config.yaml
vocab_size: 8192
init_std_qkv: 0.0731
beta1: 0.95
max_grad_norm: 1.0
decay_shape: "linear"
doc_mask: true
Each number is 128 + 24 x the weight over its row's rms, rounded and kept within 0 to 255. Layers, rows and columns count from 0. Numbers have three digits each. The size before them is the row's rms in percent of the matrix's.

# layer 5 MLP gate, 256x96, rms 0.174, rows 85-133, columns 0-95
099:089140167138129079143124161144125094076154101124093128165166141155134124124125123148134084140106150164112137127113060144127098122124135139119153142126151107153135174124143145124172168115103071113075140134110128148111149101118135133122124132108157122134141183154130112156095132107129117127
101:156156181142087104163133143142080155120149156126118108147126112117166102110083150106157158093140137205139119120132157113115156107125079120114128119108124125138113177168108090137147147130127105131106133146100129134110148111099111119133113136119181100118126127101167151148097145122128122161
106:118097121119151143119143146121121129122114154112107145075170145087072130100179142140109151133158129149112109143124135118160130118123067118136100127134163109126122081113135119137140152178146121129139135134118114094122119146173116162125132181128111134114142133082073084146095119117108114079
101:145108155116136164139122149150127180077093117111118091148112143104157118108095126135126150131113128172146093115134133119088108136125148114178171138116105128130140095128206125117115117136122142119115110098141119108155082140146166144100091129156142126132089117167139108132108131109072100125
109:124132117093105090128152100140146071143113094158135159094116115128110132153136119098142108175120095146095121167118168124142120136144084116129164144113159153101136100087140169117111135122129108130093112118160137103099073123121151127153145155117101135127089125144142132120130164088120190128
095:149126126122125131101143134144105145110127154170112193124148128139123163117126192120158114111161148104157133181129150167180119090146109101139144101151091133106102118166123113105108109137130134165116156103127091146138169121125119100148170145105097113134110147127082147088151120141122119143
099:151150095129142118138118155131125121158144121125104106143160148112125110168140156111164112131104117140121127152128119107086148111103129128119143111156098110190092125148134141137109083092138140098125146141180106097164161101126165114130152138096191141123157131090145081101159119138142156167
101:125093136107144129121111167128099145143126140104159122124121171063133122111164102156122130132114110160124099141146146128149097164121073132140113145140158148160079146112131133126116105125121060092136138150163121120131160118144132142118167139147138165158112137124130142079090088097086149122
101:130124133116140142138154141177130092123128114149107154095126083089080114125168105162110130109109112120145123140141105142141126094152096116117144139139141123087068145104158121152129133115122118110115089093128152104146137132100153132154179134085064104118125136126107143083111096132154175146
095:159120167131074104119066124166109115075131137135100110144119132084143143186098167145136125159133108134095168134130126134104147165097129100122093132144148125131136136092153126139123135090139147135120132107143149127121136109091128119172111104155138116165125110163173143089105118117170129130
101:095102094131135129138140079123155102112119120113078114145108161122115137134129107067129110155118110073169140123085134141138098096120141121166138095116090128141098117167158122103106141079142124142134124126113145136112164125148128133108070089096135132127117127177147100137091139146129156101
094:122094112126092085097094147115102118132104133131085144124145095131160118119155165116098129113100130153159135137081142117102138145144096125114178125104098087162122138118168116144069104109125110106108142104140109130145119146106174153157121141092106134154113144137142155127129113074135183131
110:131193150079156135097166126144133121126136156115096094136160114168152120152151156120127127127113122140137149140108145124152074159155138116139098177111134139164130136186133129104103142125117143146121164115143171083134122133123155172161083129146132099130134123124164148141146076116146134134
111:123129125144128115143138098148095121102136079102111120116128120147117135087093149073127107146144124164155122142119117187132125114092100155104098167145103122170154151100171159112147128119112089140153135169133141171165117128148166107131111158133154141152135134085136153102135134132071123110
101:115137081133151117172122145136111112111137155156135108122135126088133154143157153079152151115127115130139109093136175127109148100111126131139110133156086146110169136116148071175111155104116088137104134076149143176135189089129119125144163146119141115126156178139122117119152136120111117126
089:115119172120146160155169151111097078118111131137121158096070121121120150140143133128108144131133128089108130147099120110134133160137125126156137135090122135154149147134142118129155100110146164138095166151121110081109126130106100178153128146115128149059174137169114115168125157109125154091
098:148128144118115123079147098161111074122112133151160135127116117133135129108118172156120128059107164135151124149075126175112147107174098126157168170104105123091159166104140147118135128148109126134115142149148139148159135159122141129136130109139135101179144174120144123162148125118101130117
098:134128151142149112142097082161120091132141138163111123160121184142116129104122158138167143122157140100131125091144156110125151116119132142150119111138118151171103174143123142122131172155164113141130152130107155155109136101114126096113062137118171136173107121123070146120144096119106172146
097:139123130107104115113144101145161156169162102131124105165153117089107145122134128094084124096123153124113101107118152104130091130130113107140136122131100148117087118136158097162166112136161116116126155143154127131154140115126105181080127129098140118097125117153101134184178152140099068126
095:111149129119173118133107134194112143150144134110130156117130188136157102172152122186141120148177090082125135157157116138134152159148113149153130150117114147123090149129154149106112105168118141107090108132116117115109144169103112134108164089143124090128131121116127103114099151151109139109
091:130137121105079065170128144140104183108100101127138117121158142176121115116128140141095133091149138131142133186116163144151130124138132126132113142154122114134063111128106124099122141121126117071113175137143138120116108165173109132153137133089145115131122163087121136173120154148123114115
093:156147132163068112140127119164161076115121170121094160085110142132132122148127121140112111142094122135165089134151124117095075080159103109110123161106114096121096121154121114166116107121120119121119131121122146097146155115127135105152112111091089118097106174149129107101141164149150139110
115:173118089161135104085100128091123125121129133152099159099149135135150106094135169105171122145108161098180121122098164132175133081145084126126146147134098121136119149137093140123151143124130140122071098122122114100141143168117113154106141138119109151101085120124128111102149174145143122141
101:124086155130121144146129167140147129143135083119117089159084122149100132132144157113134136120140138142151088107115165133167155129116120116144149157163109129077174099141136119153114088136093162157070095133181145155136137091112108131143118146116140085131108137125146095138149119117098135170
116:160135109157144124145155083125140136162177117173119113111122128182155119159076132093150125145076161140119152141108112116142125142141140109116166142119131162143145103124158130112117156152071145116142138128147142162142122150173139159129096160147129183167104152155130117138117131099117147142
091:108125150146153102186144146116167154141094141150089124136126119143092151160103156135114091124126109123146148083114119164105123139122088080143113164155123139169124153113140111120116124146116145135097100131107109143152132086169134110127170138125164146161107151138115125130166126150122198099
101:156092108117109106127176175094121132065120109135112159140106082132123114124132147131104143157118118111117125157123090134141101138139116102154070113140123126108140166121138137120138175118130140107096138165100179121135103138154122147115116118159136103126110118141120100100164139055100108100
095:121158158087113175145105148128139123154112082150132092132121135140162108123078142159129141158150133136123167126125118134161172130132112127144098102120092126126103093140132086135143143145179128093119090088112087130127117124109120091136169130118175126128077112154099132115145169131099156135
108:127131113136119088142106119171121115122137085122119109134084161113121179154113149122115066127120128171124122134142120143062131145143127152164130147100126131128132105151114132141123167159128115119122109154104145076064177131116172137121123167129150144104130125111094122156088108124094129113
097:116128100132127109127086127122096140113128137123145060125185120150084114156081116105137131109128133145129092130095159093111136149146110139066154132158124165168123119103159113133148164128121110140113144142122154141107123147156128146153097130156182122172110116113132118145087102125087101134
096:138112154137184123145100150159098134135141084124131098171104185103127088136153152145130081134136139135132129127150126169113098129112139107113150112102123109109143123151126095139139111105173185102103141171111131179088150102127114113114119112117146141166112110143133080141099098130122117153
111:166116155160103163136143127144119109129112130160144118129153115128091159149044120123097102152099099149125141097140096165118128123125081111137144109139095189165119128189147131149136137118124136161143099147116098123113123113124115125182096101124110141130106156128123150119113126105135129175
099:144113110160113109107149097165159134128152110134166107143105154122104120154119129142152166185120107121144106169114109164155157124117156124150135166098124134153140129113144127120137154112091124126125107127168150103153093153149157172161120146192142095140087098136092098123126153129176133131
099:117137135142154083116130155137127149135109072143135126129132122172128107091148127189071155147148111125119130155155133116136160121116094134149138135119112130096121102124101088142086108127149109117137149148128130115105172147113061126131150158114106143108079121126104101157084109136133147178
107:128122167144134103148107121115109072114164143130117141151157157156100064100095130111120116167166118129129105139106143142080119130070130138151132137128141152123117145089126181153115078116136111133106106120149146128112160146149157111166106122116158130124116173125142082142114086115114118103
098:132147122136154159128126204131117121123151158160120125160137070156096135151104156172165073130111139088144103105127132121157118124122142081155136143141128109122136112141123110116118117155078152131131149134161142114120126116128152113100074107114129162142098123117097150118156108115091084103
105:139130160144124126106101161112107148115094114148117151141120159197111113117120162107155120159101129098116147119161140127128133117153156157121086185143144152076118131154140082142091103103130169134117152098104117094116144175130131132148125154117131098092137114170116080136125133142124129164
093:137131153154098115149109118116130142113084167130099125126114138131123116124097135171181109125128129122128124111156154080122128130109127108117153080159145126133099137149132079130090113134145138119111120115110090107109088172163160135115082125150116087112141181185134067121115109129116124159
111:160135116089103139159172099124113146123099139151137113181113092112153120096119115088110133146138127127141140146086138097162103154114122159125125124134118130105167131108161112179107158117123171122117109137166123138146133153151132167129139175111191166154123152136179132138129141119151105162
099:136167129099109108093136154143130080131166139132109122119127101117088211128121112137117156158081136105129140146102159075126080108149098119131133106171130089148141117131089157132097133146138143125133105138134169108162141131103130116144134086133111130112139119083153135170118143125149140144
100:164125084128103120145128152145161085124172129128147104099139156146122116148119078142119139123106139142097139150117178127091113118113119106147143119127139113141144098168080163150093131117097134111159138126133144090155113136169179108198144132142093122122116133164098162127118113106120105147
094:094137088154099138088085122086115111157164134161107163090115130114125105117172154133152157125162143121144100166148119112151128116157107147136088097111141086168102129128123133106141113151124124147117144141072110148173128083148146155176117126110130180149113117137117125126119152118107140126
091:136110099117114136107136127151133138169112195119094137151115136102101130145068134109095139138153151145118109142109134103152107090107098101138129151125122136088152179143103121197110129129123143124172174128145110118117117142097141158114135139117153113146127140163145100130152095155085122084
091:159147149151107104176137121141107128151119107118106087108168118117130119136147111101115131172155125132122115150155139139078124144138186129102176087064123116154125153126135095124143135126077173115162144155126153138105153127172126137144099144147090139147130136136131125177120120160122116161
091:133164154141168107108073104132115094139119108120151137121098085142147157138129140147131133113139123109121188131123174120085091146108152136143130134132092102088164141154176087117089126152118150126117107120108095132135114130126132140159095130183108138129125111153170087150147104124099099133
096:109117130093139115163152156151140140137077163125102121142130054108118108134135130132160093149112148098116134162119104084132183130113098143135145090153125108120135100138126158103089139124105165153095129167142107142137170179151160146114140093131124116146127143129134099116103163101109138148
096:136137139137145086128146135076160147095094104081090089143107110123146138121109166159136111131168120094123129157111112122153118113135137112149116118092104158139152117097138122148134148116137163145114156101172143191131151148165106150083125133119148098098129144171151124146178106121134124155
127:121131119093092110159114165153140154141112107136170109127102174122185132102148150103105163082139129115174137164063111130116138124099109107100128148136093165134151099129126170137115124102150140129083142159126124147131132133126118144129165171114136158129100151145133152152134128094088136118
105:129121130106118158127128145134158117147111097161103137143118076116111139148118123176130111121133119130114084122127123119134138088124107103146162110110130142155161106118116151130134116062115103100131074194114148111116134137146136125127142106116129169119092043085110111130145089099125119148
# layer 5 MLP up, 256x96, rms 0.161, rows 85-132, columns 0-95
103:116106163148166124106128133101168123071138114115099142150112134145140149177108126127125121176132110117081133148105114150148111099156134119134134116117123125160158117107128147129113171083144109144087145138094086166121133106132123135135125089124187099119128182131159099144104134090139136170
103:102145124112103101170126159185144116134125104122136183118094133138121172091139101095128118123118149114140183175150156128139144117122127126135158137107132088111083135138137094119131169114170135134143171121101121075129095134182156127117160140106133160127140136100105166124133114130145112133
107:194136127095145095147124154094107121155176085111150102134098126161177124148132104115124149121108139121167135136138145123057129147168117106144144118159106142112149113135119128108151088112133152133107127092103084099104140127121128145137152153133147156095132141101130151129132113127137143197
100:136132160145103127134120088172143084129122170136117132143089114107164083145134116154092122144098146139104126125127140115088162164130123098124098123121124145109124117143102145120166138104087098124151158139103124139140140146131132161106127124099112169090106100165126205138099159112162119164
095:132112125128151112160166135130141125133114129206184120144083114125150157100063161111125105153109122153106157129106152121135150113129152100126138168126088145097128107107153159153104147101116111174142138149123085139094156133123134129115114147182167147143140120117135144129151143094139122130
105:129116170179121137116115186117165129150135128091164112095102146113165129154089104140150144120102173112099081139112161108141171121121147124107096142092138132140069147149108148106133093125135114091163120108126109118144121143155112128105098124143118118103145141161125166154121092113121120162
102:069119109139149101120129120141154117105150172131127105079147132095136117108188128134133151098136098115117142144128126167130127121087142117188125142168116141112139118121097108088103153185182124112159147116140109115142136137150136130144171136143154134166146148101087117151140149153144146101
105:128132156155126142133132129114153137104135148131094054104133133101138111107146099104101111114085142158144132147124122123144114128135136168132111151162099108116135108143161161091110128139115122177131120180169156092138103161117133113087134161172133119163121087113124121127153154065139107101
097:091099111135122085078158127137106146115141154148172109137096153136154156096073157117136110130177111113164104174133126069094109156117148115135097145136100155124169123152149118160099157115137121165104129116114136157100158128106137130110097120144133107114150141154115140145123108143102107156
093:132125105126097094125103113163099165132131137149142085095084167141145105101117119135133119125151113124150129117121078120101143140166133160135108117134118130148131142120115132083124124214136128111130133173083134130099136149151108141109140128151077100097130082144113175165124148104129095118
102:123115131113111131129143111135142106189145093124111133128116102121148157183105142115174098105128128132125106130157121172136120120146142154140162176087171110143161121153128111106106139119104133109148163084090103117086094157100163152088097098140137101105102136167113117118102114101122115115
102:140165112130124102141119119117129121106139134150094130104128162130079160151136143136127127099084063123103113164132144130136130127153107133137145108107088154192101071121063112124077105153151124134134095082124136095143120118102166097145097109156135145141103127163145128118129127134122140127
100:087129129136082111112136124160107086102130118142172121118175130132121143164137101131108109084096152157108090106127123127101075133138150179119137122153120148130145137164125134099146161105168143139103103102100170126066100130125119122094131138090143093144132134140130112093134098091119124135
106:119131137086149130121182142121143105147159096124157107124146109151135142122152077122175105129104162141136140119141097123079166189149110105168146142134091097133125126152138118116187161152137131098115159120130126125118115107125139161132139173137089161117110121097151147112160140128163102107
097:067113134118151090188125169157150115137150128147133121108141131113118110105140163156115126145160121147148130142131182150130140116132136168147096127152132126152096157065108130150142106161150085117128125111135127084146083137123125142133114099106137138116097146104154091108168132177156119113
089:170176114127120125086132129118131162149160113126126144140164120106138131119114156109145068098180174159103164106122147083146146103118092124132139139156109129075160099095130092152151113167122103099125113127117140143135160117158132098118142139097080110146131106105134130141114102130093128131
099:154139138148140131175118117130162181097142134115094151138141150113113136132121093124154147180188087099130136166126136099146111138122141163148118155104124123111086123175128071166119124146124152129102141103112135075153131113131094087122106115105138165149162109148119114118144142149133152140
100:133131138097123126134135144116127081063137160161112143131122157120123166133113147139113168137101141116101120112170122143166135095084131084167102119164127120145138140132125130124140155182107101145149145090131106108137141125112078108111134161193130080148141132134129119157124113138081098120
094:148115099159149116151134116143173095095104143120116085094080137151153133123107128176175102113147101095146169133112102121110180098147149133178149107132145098113138120136122131109153157075124142119122135167100116141081174130120156125105099111125133131129120121114112108087120104127128131155
093:127144134105114163120124122104121163122161123138178120117146127119166161147136141097095133168109105149140049126093143113157118142112114115153120114126105155146160131130110109162141127121084066135127124132139137118149123150120163131142141103103142134154123139128144130136120080145110218102
093:124154165156120152145117132154145111113110133122094089160111127130099107110096141137139113110139103162119153140157111094134145132113130065140143084124109121079146121117097076146157172119082136123133124122087132199159138141141099116152164109154163101144134139119142131108096118133147108102
102:140124144120173078107125101097129118098117083171146109154143139106157153111113152160112120107113130130122126110143168100155149093150108158149092135133157110082157127158107126093131165141087125112137108143153083172142100156158114086113180119131114124138121118133148124163151141141121136164
112:147143107147125134085088117122159084078111152137165108074122123105113101122114176152133122153111127101143168119114142128160104125157103115086138147143156145135119131072117110109085145134136116122124143093085148134127126123117134155153135115134115133142065140153149150135155146102177157155
106:165082119135096132094121095175085125131129115147129153123126086122124151151142156100105099133138122120094100100134092104145118073123155147138117182095150164118136121144143093137146095102147048109150122137090124106080118153112128141127142116139118133128142129157141157123110109105123148116
108:086118156134098113115081122152151112133094119133146110096145142120094134128156131100087150133152106159139142146118154134117110187093107160150092140108153107120090128110088162147116104144097106110155113133146084101145081146128119114132179139096091089121151160134139131151145153156144132128
095:110104121165133102126130122162088126135154138147146115136117175101135114132133101093108133089096178152105109169126111126157106139127150180110111138125146099094117138125135076155129145148126140108132117146159137084117142118081087201124113145129118123110101116106120108118106139113171097166
098:149130130149174098156147133106104126107146101138109146148106112160139118145160124111127142149099106162131160169133091139148105132133093099177153158173130140127101176129107149140099135143100088175147133150137128120103120173097114132112138089190138157112152088127149120116141135147093132131
092:084150110180126133133125151127163117118124142131155116115163150139164182144085121116151143147117144155136111113102145128081166140168091116101108155138153146154151157114161152103130139146129130155171110133114146102136107127121134149124109093120119131103089117121084135129060120112124094080
108:152135125112085133162099124143118123131133126163148157084129116121140074143121183146092125139109123157156128109170149161087124114140094170113100136132106115141095108118119175126126132167140107116140072167168153070118156155113162124138109148102124142103123155125124145109159120107113124133
103:139123132100153183083138137146162125132126104123146136125140120139108123088120134116146152131155154096162105140156127131127202105141133105147139133171144156132138159108131096168143150123147075139105128125125084140162111108141121142138100136154099134072111148174144150079130142107098150102
092:137131104116133116141079152179178105110134142115130114117143164148131157174133123128113143106108099142142133135115130096078102112125134119124164133172145111114139172148109170147105135108133162158120164117107154133134119086128143055104103102117105121157131154113140129130116069156103108147
107:119115100131113142115141141095148134070104101132120127140168098147153136088164153084120134136104144131177112128167135122131141112112091115108126178157104146147154120129132140108071157105118117078149085168171133103158110128116112127125136142147150133142107154099183160148132152122123105127
098:111132120140148100181118147110150133155102098135129111124134187145098136138108124115146087090107153149139141132134119149152089075116166103195155130136119140180146136147156137138139118113095111176117129121153168134105135094165098146173122130114078125126139123151152134135124133128158108144
101:114113125135157098188071140082094081120143105140147150120128155117121114142110146093111122152120113143124099107132123092169123119115163142140110101094168114171130105115129161143108111137145098078099120144129137095122136119113159141124091113126196098170123122150153156134145131126132122100
104:147112161128154128112144142126132149083148157132126160134139134140099107175154101124134097155168139108103145078148121104065087165145113099145140108128102125104115133142137098195152150148147136127112120088095177092122130157131144131124131109113102159154118134129120111156111126133155124078
102:118170150109136150117098125172146159157146137114113140121131101131132134083146122145095139121074150144093125132096140150120147154145150151121077089148129113122111127157119112174112113134136207099130094138147122117080150087124142096164121130143111113098119109160157104164128130148116142151
100:143127119107089131085128118076139138167109110147112073121142102155114140106159123068138113147149125089104134138093143123138096133115143147127151098132133078107083076127101099100124140148096143107153132127108158127100142159124099099112128139153087165117086102139123114108152142103131142130
098:148142126138094163118099094164156101119137123136121116106106191118118161165118080106134103119138134095146144104126127119124099100143146140133161157101170128122139171156126085114114140139166148151125137153154083149104124101150112105091099134101120144107155173168110148124079129134149143145
096:103154138101085121151099136122146151108110155189136171116115131136162159122076133140129123092123086129171105082172156131136131084121135091123165135126107137129150142106141122102119099124138095136129131139100097115152113118161138115186120146122128105137103165144147133148191119126130104117
102:139119145077132142137177121135135141138161147138145159118148088145089119156103153085099123160141133086112176147131082125115154088161113122135105116134137117159098129122147109118194121101129139152146161103122130089138164106131157122114103101116162129128165089118152123134140179149129125117
099:120072130096135179144164142073131098131137115144117139138113153104080142125133123152105128102125116072091140109130137136154128125136147141138137108106126164120125151130118145110142133107162121125119111110138156144144194140133093156124128141128111097113085066148142128161065099121094115124
095:134142126148124126141115086146148123119125107135184150092074141136138174145133139158097127097130098114133141120118121136125184142077096137114104118130073123125125093141127121132144150155130118156146122079141171140097109159109102114149090129123103096139152136135112115118131055087102115122
099:130153126102160149129192156117150124120134135126132126119123129143172141187119099126126116093123145084147132151128130098127158139162111157181128103141146128139133147091175137129116141101134129138086109130111117125172124137135136136084122147127123110128110096138163158127149204151125170176
098:076126135169134119168122141132123155090126084114114117145132123156129133084121111161124149100127152090104116110140118135124097147129131159128118156134098090116097134179165108124165115117169179185111087117128134109127110119113132169127172101113135114144157140110165151142138114105169155124
094:175133137154128107152097170105097075107159138109171156113174105119105134122143160122103089121131132145145147163155116152087089144126090135142129139126138102135133139138133147093197170156116117160147093112137157151102115113139119121119132126118127151129094159125115100159095145143163133107
106:143162112105147115136184097116193114164135110098113089149134129131119083117104155114140157110120098119120141154114101147142126123149133144153106098102107123112154113120110122108136147111124118143102110109147102154165097141105137162111152124104157117125102174169151153111139143149150047145
096:136139140147145137102097142121111119165127159174106116130139115134085132167107130121107123105084151148119137086070103124125145159144140127072095120160150133108125184111102169132140116125137116134147177120125166081141137128099119137162115071098117099124111140150102109144155161146117128134
111:163139095124117134144145137145095131128122134177132122103174128126105116137075134114179139137091145115153110105125179141123124096132146114120160120146154129110100130138119155118106122104120073157125119129140121119125072094159197126118149113149083157096143129158161102146150132132088099120
# layer 5 MLP down (transposed), 256x96, rms 0.151, rows 85-132, columns 0-95
106:121103118107103141112147134088163223126140135093107110102151107114117123132129136127091123155137129174118124129097114094091082141098142116132121114103145129139143146152106158127113166130140151068136105098165128194133136121115165137093119160142142125149140112133105114104128129119151145141
102:143138134116097114142143127130149192101136112143088133118099129129119101104097164112168122145102153148139126143146128163141164088088128087141127172091095132182126137157115131086125153138096148091133149126109129137118174117143135158138100133118146117110100104114097134098099139090090094113
101:039116133151138150138132152118156126116109125090073096128155131107097122144188131117142136136137120123116114112104144150130119109102097141122173116131116125135123126139155145135115153161124084155155135171138162134130141165142097101145149160132145117093148097144114115169118128144093124070
101:147121121081141129117115122094075103119098145144085130131098078132128113131117150153150151103167145128126121165153104091131104113127139145127160162140133085137124103108120129125123098122092111113085114113122179107106121105120142144156126187132127095148096083134116093105153097077114107125
096:087174120081159128142135143146117116162143135126142098198111113104166122111140129112106140126138118106138133159136124135110092128137127097100098118171156136158111142132136084119147158164126072103138159129157143171172132130146117155139118129122169117156107138150148130161131160168135092101
103:112137134137119197060113087129147149177131110135106125164143124149106095104157161108084154117136112113135146125114120145138174124115128158139135121089076106156179101124142134130127153127156170132125148124140117107130171162132130119105135092124123119129129106138117126135152126177164168122
099:098090141152127092119146121146115144147153153122077129135122115087181128083160105096124100153112132131139143130108142113145120123141123128192156138127125098107162143152108132115153128133135130139135128166136129127091132115119116155166136103151131174129152132157114204088119089098140102086
103:127112143122121116107129133121120189139113151103102173120091106122159091134114124147117140134158096108148161183151121104109114113105103104134132150121153130159075161140112103129138127133110096090099127110066136156146103116114112151151144116120127153143120136153141099052122097149117090127
097:163177141128136141145111130129104108153139122114092112168086164124137164126111123158121100161093129133103135157142104096122089145117121120118161102138134150112098151141124128123146136196151133151098110104130082095093128134131096152144160153139141136150109147124109131175104177089102148090
097:140074126106109116127120102145155170093104161144155156101109151151153126113129053165104116125136129120100148092097111149127112148119098151137131139152117131102142153088134134133107101125120144145152141158139151108138130090101088124156110112132124098100156076131080158100111117115164126095
100:159139141155152138148152128124162136084122147119082153110145139168143115131124110151125110117123133139065114148111119125072111126162136131092142089138122144119102134099143127189134129173117116092129099126167108082116155143139133104160109126093097137172128096099154138160157135119141138171
100:121097120190145141102107095153143160098147163140099154130137138139151118133105149113100113066123099150131177108096133171140123176136123119115152137126157099144172141141144144135118135068123075145141124117124141135135092163134133133151124138155107140180124129115156116147103089111145147120
101:124140123124150154147154115107081151112107143068156150100103106156145157185108132131144122153104156145140133129126138106118092154105141119178107135129149125147163171181118155143148098134108107116119143142115105082120111130099107125145154124103142125139143168083164120114142154116088161165
104:159081115134139130141127073156166127138157098133069081158114107134174122131135119139138149149145147123127123116105121109132087153116115152076151146146140130104152152141172128098128122158118169108172141148110177078127164150103120135094112113133117133137123136159134163106133128170144133123
100:128136097148135141122111080141133130093094147120114116140128136117129146153148142110151164130115153131147134103142089090122143128112145143129143137130124144123175110140122168128126156137134115111137121119162129244132137131102063140140130136129113122113153156136144103150078080098112095155
097:148127139134112128119106116148101052130138101127103078108128153135159113137167122132127142122123109138088132128123152155138146122088144094177129135135109108105115155117152160133171093107142157130143097133160202124122154123150116172107161119129116142129125130116090132158095105083147092122
094:123133123134157170114109107126056079138139150133095150094137125182180112122145153152081137068108133143147140131101113121163121128117146107111155097130135143128159150102138132131123109125109085154119131142164112155113125155138164151105139121135102141095108104109146080150097106112142154130
100:124120129128123114170132114145157119177077110115134170180132162127134145124135106149138103144149123131135115146163080196111166132143133142147143134128137120122163153082096140126117138116169165110141170079091143116128134100138132122122104143160101119089153121136099100140158125171155117123
097:118112098125138146153102111144099149115098132144116164113128123141137105106154151168181131119136141174091142170108151118139140099139120130145134171134108108097163160116141153134143147171133139172136104088119114070110177154151079129137114112092148136162111101160114163137110136125125161134
097:106121157146132111167114123143148117109111128123082169149126122099100086068138191158141101095116114108123161095127129138158125113123145161109155149143158120142092097124110144127122140138129191134161123112126113190084131106139140122090149129137125136143153120131097084142126141112089128124
090:145108091129119142149077123132150114088118113154129089099135167116090128147145113145149123080126125091158112147138107099067105123123085091127117143147140171152098101138099141136115099096106158146061165138107134172148112131118127126118142120099092135132102123136142134146130139102096143113
101:129150163077116109110123110125130068128121093158147144120106113137160145120167106123111151089107104136132096143106130140147114122113109114110170099095117141119133162172127155116128094158122127066092126150136114075094129107115110166125170098113134138096089139102105144126163125106140157130
104:147132095128127085064120149080108210118149097127060129109166106130138135108108134125146127151107147150159112148113169150118146106119120114145110124132104071138114121129128137115133149147095137139109097126154116149153138157131152081135110131077126154137116108091130110122136144104116124126
105:150134171174118145121164143122107138124158083157109109146134154110149119159123140136141178147126132112119125130127106146137138092169145116134111079123127122125110136161132104095130129113136146142133142112133118087131141084206165164126132126141096120122152118130078124078152142108111131062
109:155154087149104130114142138164105169103143124145099137151129134131125104126125128117140135118093172133085096120145103101171173134128094094120124126141136131121115118101117078107130139151122155126120115156116153113175129177158148164160133164124143180150110088139151124138172144088134165158
091:126110078117100106125096087100114142131121118111129086129178153180134144119137119141136121142108142094138145146110122149134090145129093093125167063133125167153149113167147143117135142124091131156105124121129125073163107158158124158163158120094152168135152147133111134123142104152094127127
098:123163154128086150135140113157169157134118128144129096134077120127116078122122135145118140123137157098117136083159167136129091110113166142109067139117158091118157118137128114151162187143112144123090107119180172157111130096112121107174098132118132122138117116119160120155109115150136130126
088:102143123087141129131170172102090114137131117088118118139093128140130148115089144096116138178118103131141163191141197123145109166098127160121147101118125132134137123138126177168137118137160148157151113141140136091151153110096132148131113153132090117147126115153161115124155161109136149105
103:147159106114134101174129133166127093121136087129170125111103177114141125133112126128087122109156165097143121104145123140119107139111120140123109173145138164135144118125125112116117117158118111132145110198155143175118138154113145144132082163168156143116133066144145161150121128156156087111
102:155131141133136117144121121160167057163116111108095119149063147150168136111148164074139103159101096152139114098096103182134111172131128138119134166116114110137139117122108154089145129141129126134114140097103138153130107115100136156102117138110111105123135153164120141096139165133106152146
095:091134108134162127130135153097166183132169145130078142170130088158150119134118169084156121160148120155131120147132120121090117127133119129149129106113116107141128097152122120129070117097138153128114115163129143092148138101094166143126172111139121140137066142139153107134104098152169142133
110:118143116165122136125152146125107131122147100078160145126149096109152143131074142144120139141110137135108164087133120130164177180172130101094109129116144143133065127116126125122175114095122167105115090134182104115168119093132128105131134115113133131161127148120092124100129151159117114095
097:133108094100140170133147104121073147079164150133086154115106110113152123130141139116101145162110119116105119159123149091092153146144138153074137116123150124101128135141085127119126124159124136126153142122090110089125073160120138121146126158160114131153095122168115101111111153134065104122
103:145125149086142098111123136169109076142096108160120098130103140146123101133116116134099091174168098101125136137154104130116190137122128128120118170143129077097135128153114096131123129106164092132142154098136104143127141177156094143127140104132094120100112108126078088136100105152118134140
108:108119093135103147121144123161119167156149162109113124121133118121143114152120124137139168150148142158156136126113138124121132128098164144129121109120140122189163170130149188148131130145122108092117124130175153208158135159144179129128115163086158141154141085102132121145126108117132118163
103:100152100130127136116132139126178170117135143056135128203131133150162137137119127176135118157150167115146118110114146081156106145148099063133157132092133109111117106105150121122134167112126116138117129140155125127128133111122067138117120156082139148113131090112111121145125143160122120112
104:108140120070119137100133120156114207101150104143087107120134160089130138094105113159132072092172113125136143127129141112127132113109127130119150122132135130164112100145102114121140147129139105127179144104193140196144136115107150123113125142132171129144132125100143135149124121146090142139
103:119111127087128146130162099174174185144108127108153113131107123119136133100152064103131154117145135113133112147153103114139132135109176130134181138110131126106118150124130177131082110128097083139158109081134138106105110140107137134126146138162140102129166132138124144145168117125124177170
101:137090116116126130113131102115142148113122115142123138123113106145138131111143104135106160159142145135066136130100126113101135132132095097147113156118133134161148128147128126132171106143116173083110150163072143043100116129124140161123097110130165144091083129098093148091130114157166115125
102:126118095129117116098179116154125079144142112158152121116136106178128138111121156144142148188110118122103149133125095125184134112162143093130120126171167112108116140109143120064138163097179154155156130125150111157131087140176143140146125096132133115100123139134102129124149134142097127142
100:145096127110134121154169117134137192135089175162153107137135150125116114103095130135101112149162162098182144133131119119120094092131101153106112143131117154179118101102182174149175126110128126148134095169152144112148118097110137121143106138155152110138138110137107149128131167148132140129
091:091141121155114186091107118124126117129152136122109136101157105154157099134100133119097126072131149163088140159109173110108124108140142122148133128122140146122130151154096182146120085116132161114116093119146145194133143149138142099099162083118083111126097121114132131132119146136163142159
099:129128100139152145129098103134117095125100116118075089155108150117127138074137120125124091138149181118060169142104160137097114101106144154103157103118105147092119129134122126112132090122109141142140112117109155069146101090135143122124111133105121135126141127106162107142111087122158091169
094:129138123133123150155178086150125132145134118137091150167141138124137135131123143076123096129126182150136148163116111104103166108141150119113118100136153145136136096133115079134137179135155090091104135122120119137127179073115119115151100104156104086065132171130117110131134143152111121138
096:096150161152169112164099077138164125118153154114160173147122121116132127121130108156168141093102147115116174155141130147066117154116136153136132131127097115160137138144138145148157140135142115145148108101115105164170140147152101149157138151168141120155123140148156094136119117146065120101
104:116108094167156157133098168098100110101126138150107111101102142144102140128113141165119141108134133154155123131125156155091142174134126096100115148169144117156142158140143175137072121097114145156150104152111143172088125170134106102167130115155150123128141150113148141118068108125125148143
101:133100145116127114143114149124143192114140115126138144155139133135128135124091171144159129132128141123134119119127134104099131152097103116120132158120104125123098102148148110158164176113129111088102150086125079088114096160154110129136130160137108149159106083101118145128154105113108079209
113:114089161112115128103093110099138156159092137139145114143086112124127106107154115154086100134162146149126164134138124093157135145140088108122143146111140122149126150158181105111147139142139143142112152085111113130080153137135122170157123157146150091129075122124081144104110183129144146146